From a checkpoint of a small transformer trained on Wikipedia: rotary positions, a variant of SOAP for these matrices.
Each number is 50 + 10 x the weight over the matrix's rms, rounded and kept within 0 to 99. Layers, rows and columns count from 0.

# layer 2 attention query, 192x128, rms 0.154, rows 25-31,57-63, columns 0-127
45 60 49 49 45 49 60 41 23 39 53 54 31 55 41 31 61 42 63 40 56 36 66 58 47 71 36 32 71 51 44 59 50 38 41 55 55 46 51 59 22 47 43 39 58 75 45 55 61 56 62 44 61 57 52 45 37 43 50 76 45 53 61 57 53 63 76 40 46 64 62 38 46 61 63 49 23 38 51 61 38 64 50 36 59 52 44 52 58 87 55 37 40 37 27 66 50 70 58 31 57 57 31 31 43 49 49 30 55 65 41 38 65 33 52 58 52 53 54 47 40 53 30 41 44 37 63 58
26 46 51 61 53 24 44 58 42 46 32 64 54 43 45 50 48 53 48 40 82 41 44 48 65 42 51 48 39 60 61 74 64 45 63 66 67 43 56 45 33 39 43 60 32 63 43 57 33 55 51 42 62 42 40 58 37 45 38 41 43 49 65 57 40 69 45 53 78 45 44 43 67 36 44 44 67 35 55 48 61 63 48 40 35 49 58 41 62 43 56 55 41 64 18 66 59 59 51 49 37 47 61 47 56 47 60 43 34 34 57 49 56 37 38 41 29 56 55 23 55 64 52 47 53 23 49 60
40 57 43 51 45 37 54 34 47 35 59 49 57 42 44 47 44 39 58 55 68 56 49 50 58 63 47 40 64 55 44 65 44 54 70 59 32 41 59 66 45 67 69 39 50 36 45 54 36 32 46 59 61 33 37 21 62 61 63 39 50 49 37 40 44 40 46 48 20 31 68 50 48 51 46 37 56 43 55 64 74 61 35 50 73 54 59 53 52 71 61 52 52 50 53 59 48 22 41 67 44 30 40 47 63 33 45 35 40 74 51 73 22 48 41 41 39 44 54 69 54 39 48 44 39 60 49 48
44 75 43 58 45 39 61 45 70 52 45 66 46 57 49 41 48 71 47 55 68 42 49 63 53 52 31 66 43 51 34 33 65 46 43 51 61 58 52 37 75 62 53 59 36 74 60 66 59 69 38 57 42 57 42 74 55 54 48 24 33 53 42 56 46 34 36 47 48 47 61 49 28 48 46 36 52 62 79 57 35 55 56 32 69 45 53 51 55 55 53 57 49 56 50 42 44 55 63 62 30 46 51 34 57 34 58 63 49 65 63 46 53 62 42 62 25 62 64 49 62 55 56 48 53 46 48 60
61 61 45 46 44 62 26 70 55 26 68 41 57 34 52 33 49 45 62 43 47 57 51 55 22 50 54 68 56 33 35 42 51 32 54 31 57 27 51 46 40 48 45 57 69 57 48 74 41 55 42 56 42 46 50 63 69 53 52 54 55 59 34 47 50 40 69 56 46 62 58 54 34 35 64 42 50 26 67 45 61 50 55 50 71 68 35 58 54 48 73 45 32 43 75 45 39 41 53 48 42 42 26 52 61 57 37 50 56 55 42 54 63 34 40 38 66 37 46 49 48 43 45 51 53 41 45 44
31 28 45 49 43 56 35 51 64 46 49 54 63 68 65 41 49 36 52 50 50 56 49 50 68 64 61 37 48 58 58 49 32 62 62 57 61 40 43 40 49 49 63 72 41 65 46 64 49 47 47 29 46 42 37 15 78 66 90 93 47 55 40 32 56 39 50 59 46 75 65 51 59 52 43 43 50 35 43 62 41 52 52 52 35 43 59 63 69 54 46 50 61 24 47 37 61 39 53 53 24 56 42 52 64 49 49 50 54 33 67 53 26 53 69 41 35 54 50 44 48 34 50 40 30 35 43 52
54 50 39 78 57 39 42 34 66 31 32 58 58 58 40 29 32 29 56 46 51 53 79 46 73 49 73 55 44 27 39 53 41 67 69 71 49 68 62 40 30 44 39 42 30 45 54 72 94 67 55 46 69 52 55 71 51 46 33 62 58 42 56 80 54 61 61 62 56 61 54 48 39 56 50 34 37 44 34 52 49 69 55 40 66 71 26 50 52 50 54 63 48 62 49 42 46 42 73 44 52 53 34 54 51 55 59 69 42 56 80 63 48 51 43 54 34 39 42 61 64 55 40 53 56 55 47 40
47 58 40 50 50 45 58 49 35 73 46 41 66 52 58 58 31 55 63 35 43 53 49 65 64 56 36 77 43 60 57 58 48 49 56 48 50 63 58 59 52 38 54 44 63 57 59 52 72 40 49 49 58 54 51 46 46 48 54 37 55 63 41 46 56 42 40 19 42 46 49 54 51 46 46 50 43 54 62 71 57 39 56 24 54 59 71 55 36 41 37 34 29 63 48 58 56 65 41 36 56 34 56 39 39 42 63 40 27 46 56 60 45 53 54 40 42 49 30 47 51 61 44 51 34 47 57 51
54 58 37 55 35 46 56 48 58 39 71 59 37 62 55 50 58 51 45 49 59 50 52 53 48 31 44 45 49 47 50 48 47 51 64 36 60 45 44 50 85 59 29 46 61 32 36 50 39 34 60 44 46 62 57 36 36 44 50 44 48 27 52 46 66 74 63 59 49 52 42 39 49 54 39 58 46 53 63 57 68 53 61 55 46 28 60 52 63 53 41 48 57 49 52 55 52 45 49 54 72 58 47 62 48 60 70 49 27 63 65 67 31 39 61 59 52 45 54 71 63 59 58 59 38 53 56 41
45 59 41 49 40 44 50 43 75 65 37 58 52 49 31 59 52 39 33 54 59 52 46 53 59 47 60 39 51 70 60 51 35 41 73 59 46 43 45 40 57 40 48 34 40 50 64 45 30 46 33 47 60 43 48 42 70 50 45 57 37 60 39 57 68 50 28 69 39 32 62 37 60 61 47 23 72 52 56 51 66 37 52 70 56 52 58 52 53 63 54 60 58 48 63 55 52 51 42 48 39 59 44 44 39 35 39 47 46 49 62 50 32 50 41 41 51 44 38 66 50 63 63 56 35 45 52 52
65 59 45 51 52 43 45 57 49 50 49 40 54 39 46 34 53 55 58 51 42 47 47 37 38 57 57 42 37 62 62 49 44 41 62 61 46 59 58 52 57 55 55 47 59 51 47 50 31 45 47 49 35 52 35 61 55 61 41 48 63 38 40 56 41 52 62 54 46 53 36 49 69 43 54 48 61 42 39 50 46 59 58 55 54 43 50 50 46 45 50 58 57 73 56 53 53 49 62 54 39 46 43 58 51 53 53 81 42 55 57 55 59 50 57 36 68 61 56 54 40 32 36 35 61 43 56 63
54 48 54 55 35 54 48 41 59 62 51 67 63 51 35 53 59 61 43 40 63 38 48 48 36 62 56 42 37 67 38 53 36 46 45 44 53 42 56 43 62 52 41 37 48 57 55 62 48 40 41 52 48 55 45 66 62 47 40 65 63 48 45 49 55 64 39 43 48 55 54 37 31 45 48 52 48 44 28 57 43 42 54 43 43 37 40 49 55 46 45 45 46 53 60 48 36 48 60 37 40 54 34 50 45 74 57 53 61 62 47 51 44 42 56 39 49 58 66 55 68 58 39 46 42 60 55 47
63 69 48 40 47 65 59 53 63 47 38 52 66 41 37 75 40 46 52 36 56 56 61 65 58 47 59 48 44 41 58 41 48 58 65 56 44 60 38 56 50 49 40 43 53 38 49 56 52 43 53 41 67 43 40 57 53 39 51 38 51 39 36 53 46 62 49 45 53 32 52 47 53 50 49 39 44 41 42 54 56 40 43 42 49 62 63 54 38 35 33 60 55 45 38 41 39 46 39 59 51 50 29 55 57 46 63 42 40 41 44 65 30 58 63 48 57 34 44 55 47 56 47 46 39 52 68 62
26 62 53 43 37 42 42 41 39 51 29 48 70 37 44 46 47 37 48 43 43 44 48 42 62 59 53 59 44 35 58 54 46 45 63 60 39 53 58 53 49 37 51 51 48 60 48 50 48 51 48 46 47 45 41 41 56 34 49 62 35 48 68 51 51 50 37 36 44 65 59 55 58 50 63 50 35 58 52 47 59 43 53 60 44 33 56 44 56 58 58 56 53 48 47 40 51 41 36 48 51 42 49 50 41 41 55 63 45 40 67 80 39 50 58 37 32 47 43 52 42 47 47 52 49 61 45 54
# layer 2 attention key, 96x128, rms 0.154, rows 25-31, columns 0-127
64 37 36 39 48 54 26 34 48 48 57 41 63 55 65 97 33 46 31 45 47 31 64 48 70 55 48 53 54 52 63 40 52 74 37 20 53 39 60 40 48 66 60 42 35 14 43 52 48 23 45 63 59 51 81 47 40 34 56 45 50 67 35 46 42 37 54 38 50 73 57 59 51 50 49 34 60 22 41 33 38 39 42 62 34 40 52 40 50 42 66 44 46 61 24 70 53 51 36 46 49 52 65 60 79 51 46 57 51 54 49 28 45 76 55 46 20 58 51 11 51 46 41 70 50 53 43 58
84 66 67 49 58 53 35 46 51 34 52 30 65 66 46 48 40 54 26 72 59 44 65 61 64 61 50 52 41 34 55 63 43 52 57 43 43 32 75 24 49 53 23 54 60 50 37 43 52 47 37 54 43 57 55 42 52 62 38 44 51 58 46 48 42 39 69 43 56 52 60 45 63 60 37 43 53 50 48 47 51 32 40 51 46 71 50 47 52 58 33 49 36 52 59 61 58 48 66 36 64 46 49 38 61 58 52 57 54 59 59 48 46 57 45 31 40 61 32 54 54 62 38 66 31 52 50 38
32 45 36 37 51 26 59 51 46 67 38 45 57 46 61 47 77 49 67 45 47 34 36 54 48 38 55 51 55 50 61 39 45 46 29 72 55 47 52 44 55 46 57 39 56 57 56 53 53 44 68 46 41 48 53 58 45 52 48 48 79 53 57 56 34 53 56 60 69 54 50 50 44 51 71 60 49 33 49 41 39 62 53 60 58 53 41 29 52 40 48 46 37 57 59 60 45 51 42 48 34 41 60 67 42 50 60 57 29 39 53 55 50 55 36 36 32 49 46 49 56 54 72 55 49 58 51 41
36 47 54 42 62 46 58 53 32 64 68 62 54 53 60 45 45 55 38 56 63 32 67 38 40 59 40 41 36 45 53 60 38 26 46 42 28 37 55 50 38 41 35 43 51 58 52 63 53 38 42 50 64 65 43 68 58 63 49 51 67 46 64 41 40 36 48 48 69 63 50 60 43 42 60 54 52 58 39 48 49 65 55 69 40 47 47 59 52 63 64 56 62 53 41 46 50 68 56 36 45 61 52 51 33 64 48 37 51 62 38 52 56 53 50 67 58 44 46 56 51 50 56 47 40 54 34 42
68 42 66 49 39 42 43 46 53 57 41 51 54 56 38 38 64 66 48 58 52 47 53 62 67 64 57 48 72 66 60 37 44 49 51 42 36 53 55 44 34 78 55 40 49 61 55 57 31 64 52 47 25 72 52 34 28 44 41 42 59 51 54 55 36 48 64 66 42 39 56 40 57 29 45 56 47 55 59 53 49 56 52 50 34 34 69 55 46 43 39 61 46 52 39 35 53 58 64 34 65 56 51 46 47 59 56 32 42 32 51 43 58 57 36 68 45 58 51 49 48 47 57 45 42 51 72 51
39 49 64 59 61 32 81 63 43 54 47 50 61 41 67 60 34 56 41 53 46 43 58 45 54 54 37 65 60 49 49 56 66 47 62 61 62 70 64 51 46 34 62 36 70 66 64 57 55 49 56 69 31 46 66 53 53 30 30 49 44 48 59 49 57 50 57 41 65 48 50 61 44 46 69 43 62 61 54 67 28 63 42 44 55 44 44 32 38 51 39 52 36 59 60 50 36 53 52 49 35 54 67 48 45 40 66 57 47 63 53 56 50 28 35 26 51 44 37 54 62 33 43 69 54 42 38 50
34 44 50 54 48 49 52 81 44 46 51 54 60 56 56 56 46 53 68 48 52 46 59 44 50 61 73 70 47 45 63 48 47 45 59 53 58 45 38 50 52 67 53 71 55 64 53 54 61 75 62 47 68 52 59 26 65 40 42 54 57 38 43 40 47 39 48 52 77 54 55 56 55 50 39 49 25 24 36 56 35 37 39 31 45 45 33 54 29 44 40 54 49 51 20 41 51 51 27 61 40 50 50 68 56 48 41 55 27 59 72 58 61 65 43 57 56 66 53 21 32 32 54 40 56 43 15 52
# layer 2 attention value, 96x128, rms 0.187, rows 0-11, columns 0-127
48 41 55 47 43 53 49 49 49 54 68 41 34 55 53 43 44 38 45 45 64 51 75 49 58 46 38 49 52 65 42 53 67 44 40 46 65 44 52 43 59 53 42 29 56 24 42 51 49 41 50 47 44 51 63 41 41 53 50 40 50 42 48 54 51 32 41 32 40 55 60 47 63 44 70 40 53 50 57 55 59 61 59 55 71 48 61 54 45 32 36 58 65 49 53 61 52 49 42 43 45 50 52 53 46 37 27 53 63 48 42 49 40 49 42 53 58 50 51 58 62 52 50 39 51 49 64 46
54 47 56 40 77 41 56 53 37 58 45 60 57 55 58 54 60 46 65 45 63 32 39 52 42 41 49 50 54 61 46 50 50 53 54 53 57 35 49 49 41 35 42 44 38 56 48 51 38 39 62 57 46 45 54 48 44 45 59 44 48 47 51 48 42 45 43 51 53 41 48 53 50 47 56 50 52 55 58 51 44 50 45 46 52 58 54 53 55 54 47 53 36 53 50 48 32 55 50 51 60 34 55 37 46 56 54 44 52 47 44 40 53 35 59 52 38 58 38 51 59 53 53 49 45 40 47 39
56 50 53 38 44 47 45 55 49 42 51 50 37 55 59 54 34 49 54 51 48 44 65 42 58 40 50 47 44 46 46 59 45 66 43 51 43 48 58 61 46 44 54 52 54 44 42 49 48 40 52 45 59 43 56 54 57 64 52 36 43 41 48 45 32 46 67 47 41 47 47 30 51 56 47 56 44 54 45 43 63 53 65 50 68 52 67 55 41 52 45 50 59 49 48 51 58 50 41 56 47 58 53 40 52 57 47 62 60 60 50 36 47 51 45 46 58 49 65 53 38 65 54 36 41 52 44 41
56 69 58 47 45 48 62 55 39 50 49 52 61 47 34 56 43 53 46 47 50 48 46 58 56 34 52 38 50 60 55 61 47 45 54 48 49 67 24 43 54 54 70 53 44 54 52 48 43 53 69 46 56 55 49 40 35 37 52 41 51 59 56 44 54 47 41 54 45 40 57 47 52 51 60 43 43 41 58 58 39 49 50 49 38 58 57 50 43 40 47 56 56 51 42 52 47 66 46 36 53 40 46 55 53 36 48 47 44 55 55 50 51 53 55 43 58 54 63 47 59 49 63 58 71 48 78 58
47 42 53 46 47 48 54 57 45 59 36 51 45 53 59 48 41 33 48 36 45 38 48 42 40 54 41 56 33 49 43 59 66 61 41 47 49 64 44 60 55 32 47 46 52 47 45 51 38 41 56 48 47 40 51 53 51 44 44 53 57 55 50 40 66 39 63 40 55 52 53 46 33 54 55 53 59 49 53 33 60 46 51 50 63 58 41 53 38 49 43 56 40 45 60 57 57 55 32 47 50 58 61 61 55 59 52 40 49 63 51 48 49 59 44 43 36 43 46 53 56 47 65 42 44 60 41 44
63 55 53 45 53 53 55 42 69 56 50 55 39 45 55 63 52 47 49 70 45 51 61 48 68 59 49 47 46 45 50 43 44 48 45 57 54 60 47 33 58 54 58 49 44 40 43 62 45 50 52 47 37 43 63 51 54 37 50 53 38 50 55 55 52 35 54 60 47 46 50 38 29 44 55 51 56 55 39 43 47 35 51 63 40 58 43 52 60 36 42 41 47 63 47 53 42 60 60 26 41 44 36 60 62 54 42 49 59 52 48 55 54 41 44 53 56 35 36 57 60 52 48 61 46 42 51 37
65 60 68 51 54 38 56 69 45 56 45 43 43 56 45 50 33 64 57 63 46 52 46 35 68 48 54 29 59 53 53 67 46 44 66 58 46 45 45 46 53 59 47 49 53 60 59 48 54 58 35 54 47 53 49 54 47 49 29 49 51 47 56 57 54 51 57 45 48 29 54 39 39 50 60 53 60 53 58 50 38 42 49 62 55 54 44 70 49 55 45 58 65 38 43 57 37 57 42 37 53 47 27 54 41 66 63 47 49 56 49 63 50 37 50 38 63 56 50 53 61 55 45 56 49 57 52 57
53 39 49 41 43 60 49 56 58 59 47 47 44 50 48 59 63 50 45 52 52 70 49 57 61 51 47 40 69 46 44 51 56 41 59 34 58 40 44 40 39 61 39 58 58 62 59 48 53 39 53 65 43 52 59 46 61 62 63 53 40 52 60 52 57 53 41 58 60 48 57 49 54 41 58 49 38 43 57 50 62 40 63 43 51 42 51 45 48 45 36 54 44 62 48 56 55 53 60 56 55 47 42 46 57 32 50 42 55 32 70 50 46 39 49 59 57 44 41 44 58 45 45 49 44 39 53 54
42 56 40 46 43 62 52 51 41 39 49 32 53 41 54 43 48 43 51 49 54 42 61 54 47 50 51 46 60 62 36 39 34 47 45 52 68 42 58 51 44 49 40 44 46 45 45 35 47 50 40 51 50 53 54 45 50 30 45 33 52 56 42 44 44 43 45 58 51 59 46 58 57 39 43 63 54 67 59 44 66 53 46 59 52 68 45 59 50 43 44 52 54 45 59 52 63 57 34 61 54 51 57 43 49 43 51 57 49 52 56 61 55 44 60 40 58 48 36 29 50 45 44 62 40 53 51 51
54 43 49 39 40 32 50 47 43 46 58 53 46 47 39 47 52 48 50 53 50 54 36 49 53 56 39 31 45 38 53 55 50 52 52 49 60 41 46 55 32 50 44 50 40 50 58 39 62 48 42 34 63 51 51 60 64 56 39 47 64 60 34 45 48 35 39 40 41 44 50 54 67 50 51 45 50 47 35 49 72 46 43 57 43 55 54 62 51 54 44 52 45 61 61 56 42 50 53 35 52 45 55 47 47 50 37 40 50 63 45 59 35 41 44 53 63 48 48 46 47 46 52 50 63 56 46 50
61 39 50 53 45 52 45 45 58 68 48 36 63 50 57 51 43 47 36 46 59 47 47 55 45 68 52 53 38 43 39 46 42 48 51 60 40 50 62 58 39 48 51 44 48 50 53 51 49 65 49 47 38 39 60 49 52 44 47 51 73 53 33 56 56 49 57 54 47 52 59 47 63 39 48 50 49 40 58 49 54 54 37 53 50 45 61 51 65 43 47 55 39 58 54 41 59 40 57 68 49 50 54 61 53 51 50 54 53 55 52 38 40 46 52 37 34 43 53 58 35 44 43 55 43 57 45 48
45 51 63 52 65 56 54 64 40 50 54 44 50 53 53 45 60 53 42 56 66 30 55 46 42 46 47 54 45 60 43 60 62 63 69 46 61 51 53 43 45 47 46 49 53 37 43 47 55 60 69 44 54 63 57 43 39 50 58 47 41 49 54 45 47 46 38 36 50 54 47 56 48 32 44 52 45 53 47 59 50 42 65 43 47 62 45 55 48 48 43 57 59 67 38 49 39 57 35 48 55 51 42 51 41 40 56 54 34 56 40 39 52 41 58 47 48 59 45 41 54 59 57 47 58 49 58 41
# layer 2 attention output (transposed), 192x128, rms 0.173, rows 0-10,32-42, columns 0-127
45 50 62 48 53 36 30 59 55 68 52 55 39 65 44 32 42 47 33 59 49 59 65 60 42 53 56 45 40 48 46 47 54 50 55 59 50 58 64 58 40 61 45 46 44 57 38 50 31 65 50 49 55 55 51 63 58 41 54 43 66 46 52 59 52 49 67 41 52 51 45 73 75 53 54 48 46 43 52 33 52 57 44 67 67 54 52 59 46 44 49 58 65 51 50 53 53 18 49 69 39 50 58 52 55 52 49 64 49 43 44 48 55 69 54 63 69 47 47 49 47 32 50 53 48 49 57 47
33 54 57 50 57 50 52 42 59 75 39 24 58 44 60 64 53 56 49 45 35 51 49 42 46 50 52 59 38 56 51 54 58 52 45 63 32 63 34 55 56 45 45 56 50 52 41 56 60 63 45 44 33 61 36 59 49 41 53 52 42 46 59 51 52 48 58 33 52 46 53 55 27 52 44 49 62 58 48 43 46 57 54 51 42 50 40 49 53 43 62 47 49 47 71 44 29 66 69 33 40 27 52 58 42 60 47 61 32 46 64 66 66 48 40 50 51 34 47 47 40 41 52 48 55 51 49 57
44 63 41 69 41 42 32 53 56 47 53 55 54 69 28 47 54 44 49 52 54 62 52 50 53 53 32 34 53 38 69 75 56 44 59 58 45 53 54 47 47 55 57 44 62 56 49 51 38 43 57 67 64 53 42 53 45 69 51 64 45 52 50 53 45 59 61 41 33 64 40 50 54 36 49 45 46 62 45 42 59 51 35 52 50 47 41 54 44 48 68 46 32 46 51 62 63 45 53 46 51 51 47 34 73 62 66 34 57 60 54 50 53 44 52 52 59 36 54 46 43 55 52 38 55 38 48 61
44 57 42 53 64 48 64 48 52 47 43 47 49 45 37 49 59 70 53 47 37 37 31 43 50 43 49 42 40 46 49 53 48 39 32 64 64 49 46 52 60 48 79 64 39 49 50 51 48 56 57 38 49 59 50 69 60 50 38 43 37 50 36 55 39 46 42 43 63 55 34 48 51 55 53 75 37 40 58 46 43 56 48 44 36 49 58 54 51 61 42 46 59 70 49 59 31 54 37 46 56 46 46 59 69 43 60 48 56 41 44 38 58 68 32 35 55 58 47 52 39 42 52 32 43 53 52 65
52 41 46 53 52 38 62 41 56 43 23 47 58 39 59 48 60 57 55 58 42 50 53 43 39 50 45 53 55 57 48 53 57 45 28 45 47 48 68 31 55 48 56 45 61 45 51 42 51 39 58 41 54 48 31 60 48 37 46 68 42 63 68 48 44 53 32 54 53 73 46 59 33 54 66 50 60 49 47 62 43 43 52 54 44 60 43 55 42 65 44 47 40 48 58 42 79 39 47 37 38 67 36 59 26 62 51 63 59 42 46 46 39 35 53 50 51 71 52 35 39 44 60 67 59 50 65 52
72 60 57 37 56 57 53 54 54 57 33 36 51 46 37 45 61 59 62 48 49 34 48 46 47 51 47 51 45 60 67 49 53 50 58 44 52 72 69 57 59 34 60 38 56 35 52 44 50 43 53 58 51 47 77 62 50 59 53 62 39 51 43 45 65 50 53 57 44 62 35 56 43 51 54 63 25 63 51 59 48 64 74 54 57 57 51 63 42 40 34 46 54 48 77 50 40 51 61 46 59 54 50 43 27 48 60 56 52 45 68 44 64 45 77 67 64 30 62 62 47 40 46 59 52 41 57 47
51 55 49 53 54 34 68 61 43 53 52 26 33 40 45 41 49 60 40 57 55 56 43 71 48 53 38 45 48 65 51 53 50 48 51 33 19 63 48 77 51 59 62 60 55 44 43 51 59 48 59 53 57 42 62 48 60 45 38 38 47 48 50 58 56 39 29 55 44 28 48 52 54 57 48 46 43 52 48 67 52 46 42 59 51 57 55 53 69 69 61 39 42 65 56 61 39 36 56 36 58 52 43 50 43 58 65 33 59 59 55 45 51 52 55 56 59 37 55 71 46 43 68 40 60 49 61 61
59 44 47 62 59 60 52 43 45 55 48 39 54 53 41 30 62 39 41 32 56 38 46 51 51 67 54 54 30 51 47 43 57 48 59 40 54 45 41 55 32 59 45 40 47 44 46 50 47 71 33 63 59 41 63 65 66 54 50 45 60 50 50 60 45 84 45 51 57 59 51 29 52 47 42 41 62 41 47 50 53 47 60 48 52 59 53 50 44 32 31 56 47 48 57 54 49 46 40 55 70 52 65 39 59 32 64 64 46 55 48 51 35 48 68 57 55 41 54 47 36 61 61 69 29 62 53 60
45 44 27 29 43 35 62 43 39 46 54 47 34 50 63 53 68 51 56 48 38 54 50 43 38 55 51 53 41 41 50 43 35 48 49 49 45 59 33 32 62 39 56 45 52 45 66 53 51 36 44 43 50 40 61 54 61 66 37 28 57 52 46 44 47 60 55 62 51 46 46 52 55 50 41 48 72 41 46 39 42 53 34 55 55 59 42 42 53 34 52 36 50 41 48 43 40 48 45 58 41 39 29 42 65 40 43 62 44 54 38 35 40 63 47 33 41 43 30 34 38 37 61 44 39 52 50 37
70 34 40 54 61 42 56 47 54 48 60 52 52 60 52 52 47 53 56 53 66 59 45 51 64 42 61 43 47 22 47 47 54 64 61 42 58 45 49 67 67 32 64 42 45 63 52 39 55 59 71 60 57 36 56 44 55 47 65 33 50 59 47 57 44 32 46 42 33 45 43 31 46 60 70 40 70 52 52 56 55 53 40 34 25 56 55 51 59 58 51 45 32 65 53 62 62 53 58 49 59 37 39 59 65 49 61 56 42 39 60 52 44 44 32 57 56 54 67 42 37 45 35 45 49 50 55 38
53 55 47 43 47 58 39 32 49 64 50 69 59 59 53 72 54 44 33 45 58 51 68 48 36 48 56 38 48 56 44 31 35 41 47 39 59 44 61 47 51 50 38 46 58 53 38 44 40 51 52 61 44 52 37 47 59 51 59 50 43 48 64 48 42 60 51 49 50 58 64 44 58 43 39 46 59 52 48 64 27 57 60 54 48 57 36 58 52 51 56 69 47 54 53 28 69 51 63 51 55 40 50 55 61 30 51 63 52 57 50 31 30 49 56 53 46 53 65 54 54 55 59 40 47 61 42 64
35 58 33 50 44 57 53 41 47 64 36 49 55 47 36 43 64 53 60 65 46 64 51 52 52 66 64 44 32 57 57 52 39 55 70 51 56 40 38 40 36 63 48 59 53 57 48 48 55 42 40 43 40 55 47 51 61 67 52 62 53 50 56 48 43 73 44 69 61 39 39 46 46 45 47 51 42 50 32 46 54 52 53 65 50 39 56 40 54 75 72 44 61 61 33 52 26 80 45 53 32 52 49 49 43 52 42 37 40 62 52 47 67 62 36 40 41 18 59 63 46 44 45 44 64 58 48 51
36 40 48 49 57 63 52 68 39 34 57 58 44 59 47 42 61 44 46 60 43 49 61 48 52 50 40 41 54 40 52 43 44 51 49 53 50 78 45 50 59 64 58 66 51 45 48 35 33 53 58 40 40 48 38 48 41 54 49 59 50 43 45 50 56 49 33 59 49 61 54 51 53 39 47 60 32 52 51 42 51 44 52 65 60 33 60 59 53 53 39 45 65 48 48 61 47 27 41 52 56 65 49 58 48 52 52 47 59 38 51 31 47 30 53 31 38 55 57 53 63 51 51 46 53 47 38 37
55 37 66 22 43 42 58 46 44 60 45 61 28 46 63 49 58 44 51 51 39 48 52 46 50 48 52 43 48 44 44 48 49 39 46 43 61 57 40 54 39 72 43 53 48 43 52 46 61 50 35 34 37 52 46 44 51 44 56 42 51 46 55 49 64 50 47 61 65 49 57 54 62 58 48 46 68 51 37 55 59 43 65 68 37 48 58 39 55 55 56 41 46 66 47 39 35 60 44 36 52 44 61 54 64 41 45 54 56 50 34 32 44 63 46 42 41 46 31 48 38 34 57 54 42 52 37 41
33 53 55 48 42 61 31 62 39 71 42 45 61 44 53 45 55 32 54 41 53 50 39 64 42 54 40 52 63 58 60 72 50 49 60 41 37 56 52 46 35 67 44 77 74 44 58 59 51 53 50 67 49 54 65 45 36 55 61 71 58 50 61 38 47 43 56 53 56 63 51 67 60 52 68 53 38 52 49 65 45 54 39 34 53 40 48 44 54 45 44 57 60 44 62 43 54 56 49 50 53 58 55 45 54 72 50 59 47 52 42 68 51 46 51 54 52 30 54 65 33 44 45 64 55 55 62 33
50 52 44 49 47 50 42 57 67 59 54 65 43 64 46 59 51 46 36 63 52 65 38 67 64 51 71 43 42 31 55 53 39 48 57 47 49 56 29 38 49 61 45 43 50 61 54 57 58 53 34 41 39 44 49 58 54 56 58 42 50 41 41 39 43 71 57 41 49 32 58 57 63 53 35 37 51 59 37 45 44 61 44 54 62 45 64 50 47 52 52 43 64 50 41 46 35 61 40 48 55 45 43 44 74 36 41 58 58 44 34 56 56 60 46 42 44 38 58 57 61 48 46 44 51 53 51 33
61 55 67 41 47 55 42 50 38 62 47 55 59 62 41 60 53 53 42 48 30 35 57 50 51 50 58 50 50 66 44 45 41 52 56 56 43 46 53 62 61 54 54 50 54 37 37 53 54 66 44 54 56 34 37 45 49 46 47 65 56 55 47 43 29 47 41 54 39 36 60 57 51 43 44 59 48 44 39 43 53 39 60 44 33 46 72 46 42 46 71 60 56 47 53 46 57 41 58 57 44 53 52 38 46 44 58 49 38 57 62 55 54 45 43 48 56 49 43 50 39 61 50 53 44 48 51 46
52 39 63 50 37 57 50 34 48 48 58 52 36 48 53 50 48 52 47 40 38 53 51 34 39 42 44 56 46 62 51 63 51 43 52 53 48 49 55 49 59 40 38 52 51 64 64 37 59 50 54 41 22 50 45 47 30 53 55 53 61 33 56 55 71 54 41 47 67 50 53 39 50 47 51 41 46 66 50 47 52 56 64 39 60 62 38 55 36 57 51 46 46 53 48 44 40 31 51 60 48 36 57 28 43 43 35 35 57 40 47 63 79 41 57 57 40 37 47 59 48 56 48 59 46 59 54 42
48 60 41 47 26 44 45 55 48 33 41 57 62 45 39 62 35 35 50 54 57 56 40 33 43 35 48 46 65 37 58 49 64 44 46 48 46 38 67 67 59 49 47 63 38 49 47 48 29 45 73 54 64 56 43 36 49 49 62 61 37 55 50 49 33 66 43 59 45 56 42 66 34 35 62 53 52 35 59 56 57 55 48 53 52 60 60 55 48 74 52 49 60 31 36 50 54 51 61 46 53 44 57 57 58 50 50 49 64 35 46 63 39 41 47 28 46 44 41 59 46 34 42 35 50 36 67 50
48 44 46 59 58 57 49 62 58 61 45 40 55 53 20 51 53 63 43 55 56 37 51 52 69 61 49 53 55 49 44 42 51 60 58 52 52 55 59 47 38 48 41 33 36 42 49 52 53 53 46 44 45 43 38 57 42 28 42 54 43 55 51 61 62 47 50 52 65 46 53 56 79 57 49 40 55 42 40 50 48 45 69 57 35 45 54 64 38 45 65 65 42 58 51 62 55 41 44 55 50 53 45 50 37 52 38 32 49 11 64 51 52 45 51 57 51 53 59 46 47 47 50 53 48 46 28 54
45 55 52 39 53 45 46 49 54 46 34 41 38 47 42 63 66 49 54 56 45 48 56 45 44 49 58 44 55 60 55 41 58 47 56 53 52 40 55 42 46 57 27 52 54 38 49 50 32 42 44 31 56 51 41 55 53 67 56 54 34 37 46 36 65 69 42 65 56 39 56 55 48 47 46 52 52 61 63 40 45 50 50 45 62 41 54 36 45 51 52 43 50 55 53 49 46 65 58 53 46 54 61 54 25 50 36 29 32 45 42 53 51 58 47 36 80 61 56 50 55 56 54 44 56 48 53 73
44 41 52 67 59 42 60 47 59 67 61 56 39 40 51 39 70 60 59 64 60 28 50 52 45 66 35 50 43 36 43 61 62 50 38 69 46 56 59 43 64 56 58 39 54 55 37 51 36 43 60 45 43 42 46 51 60 47 50 42 56 51 46 55 51 41 56 55 61 33 48 66 45 47 62 63 59 68 48 35 49 43 41 45 62 77 40 36 43 56 60 57 55 61 71 61 41 53 49 50 39 65 40 50 15 61 43 45 74 59 44 66 48 37 27 58 59 44 59 44 36 51 40 59 49 48 40 34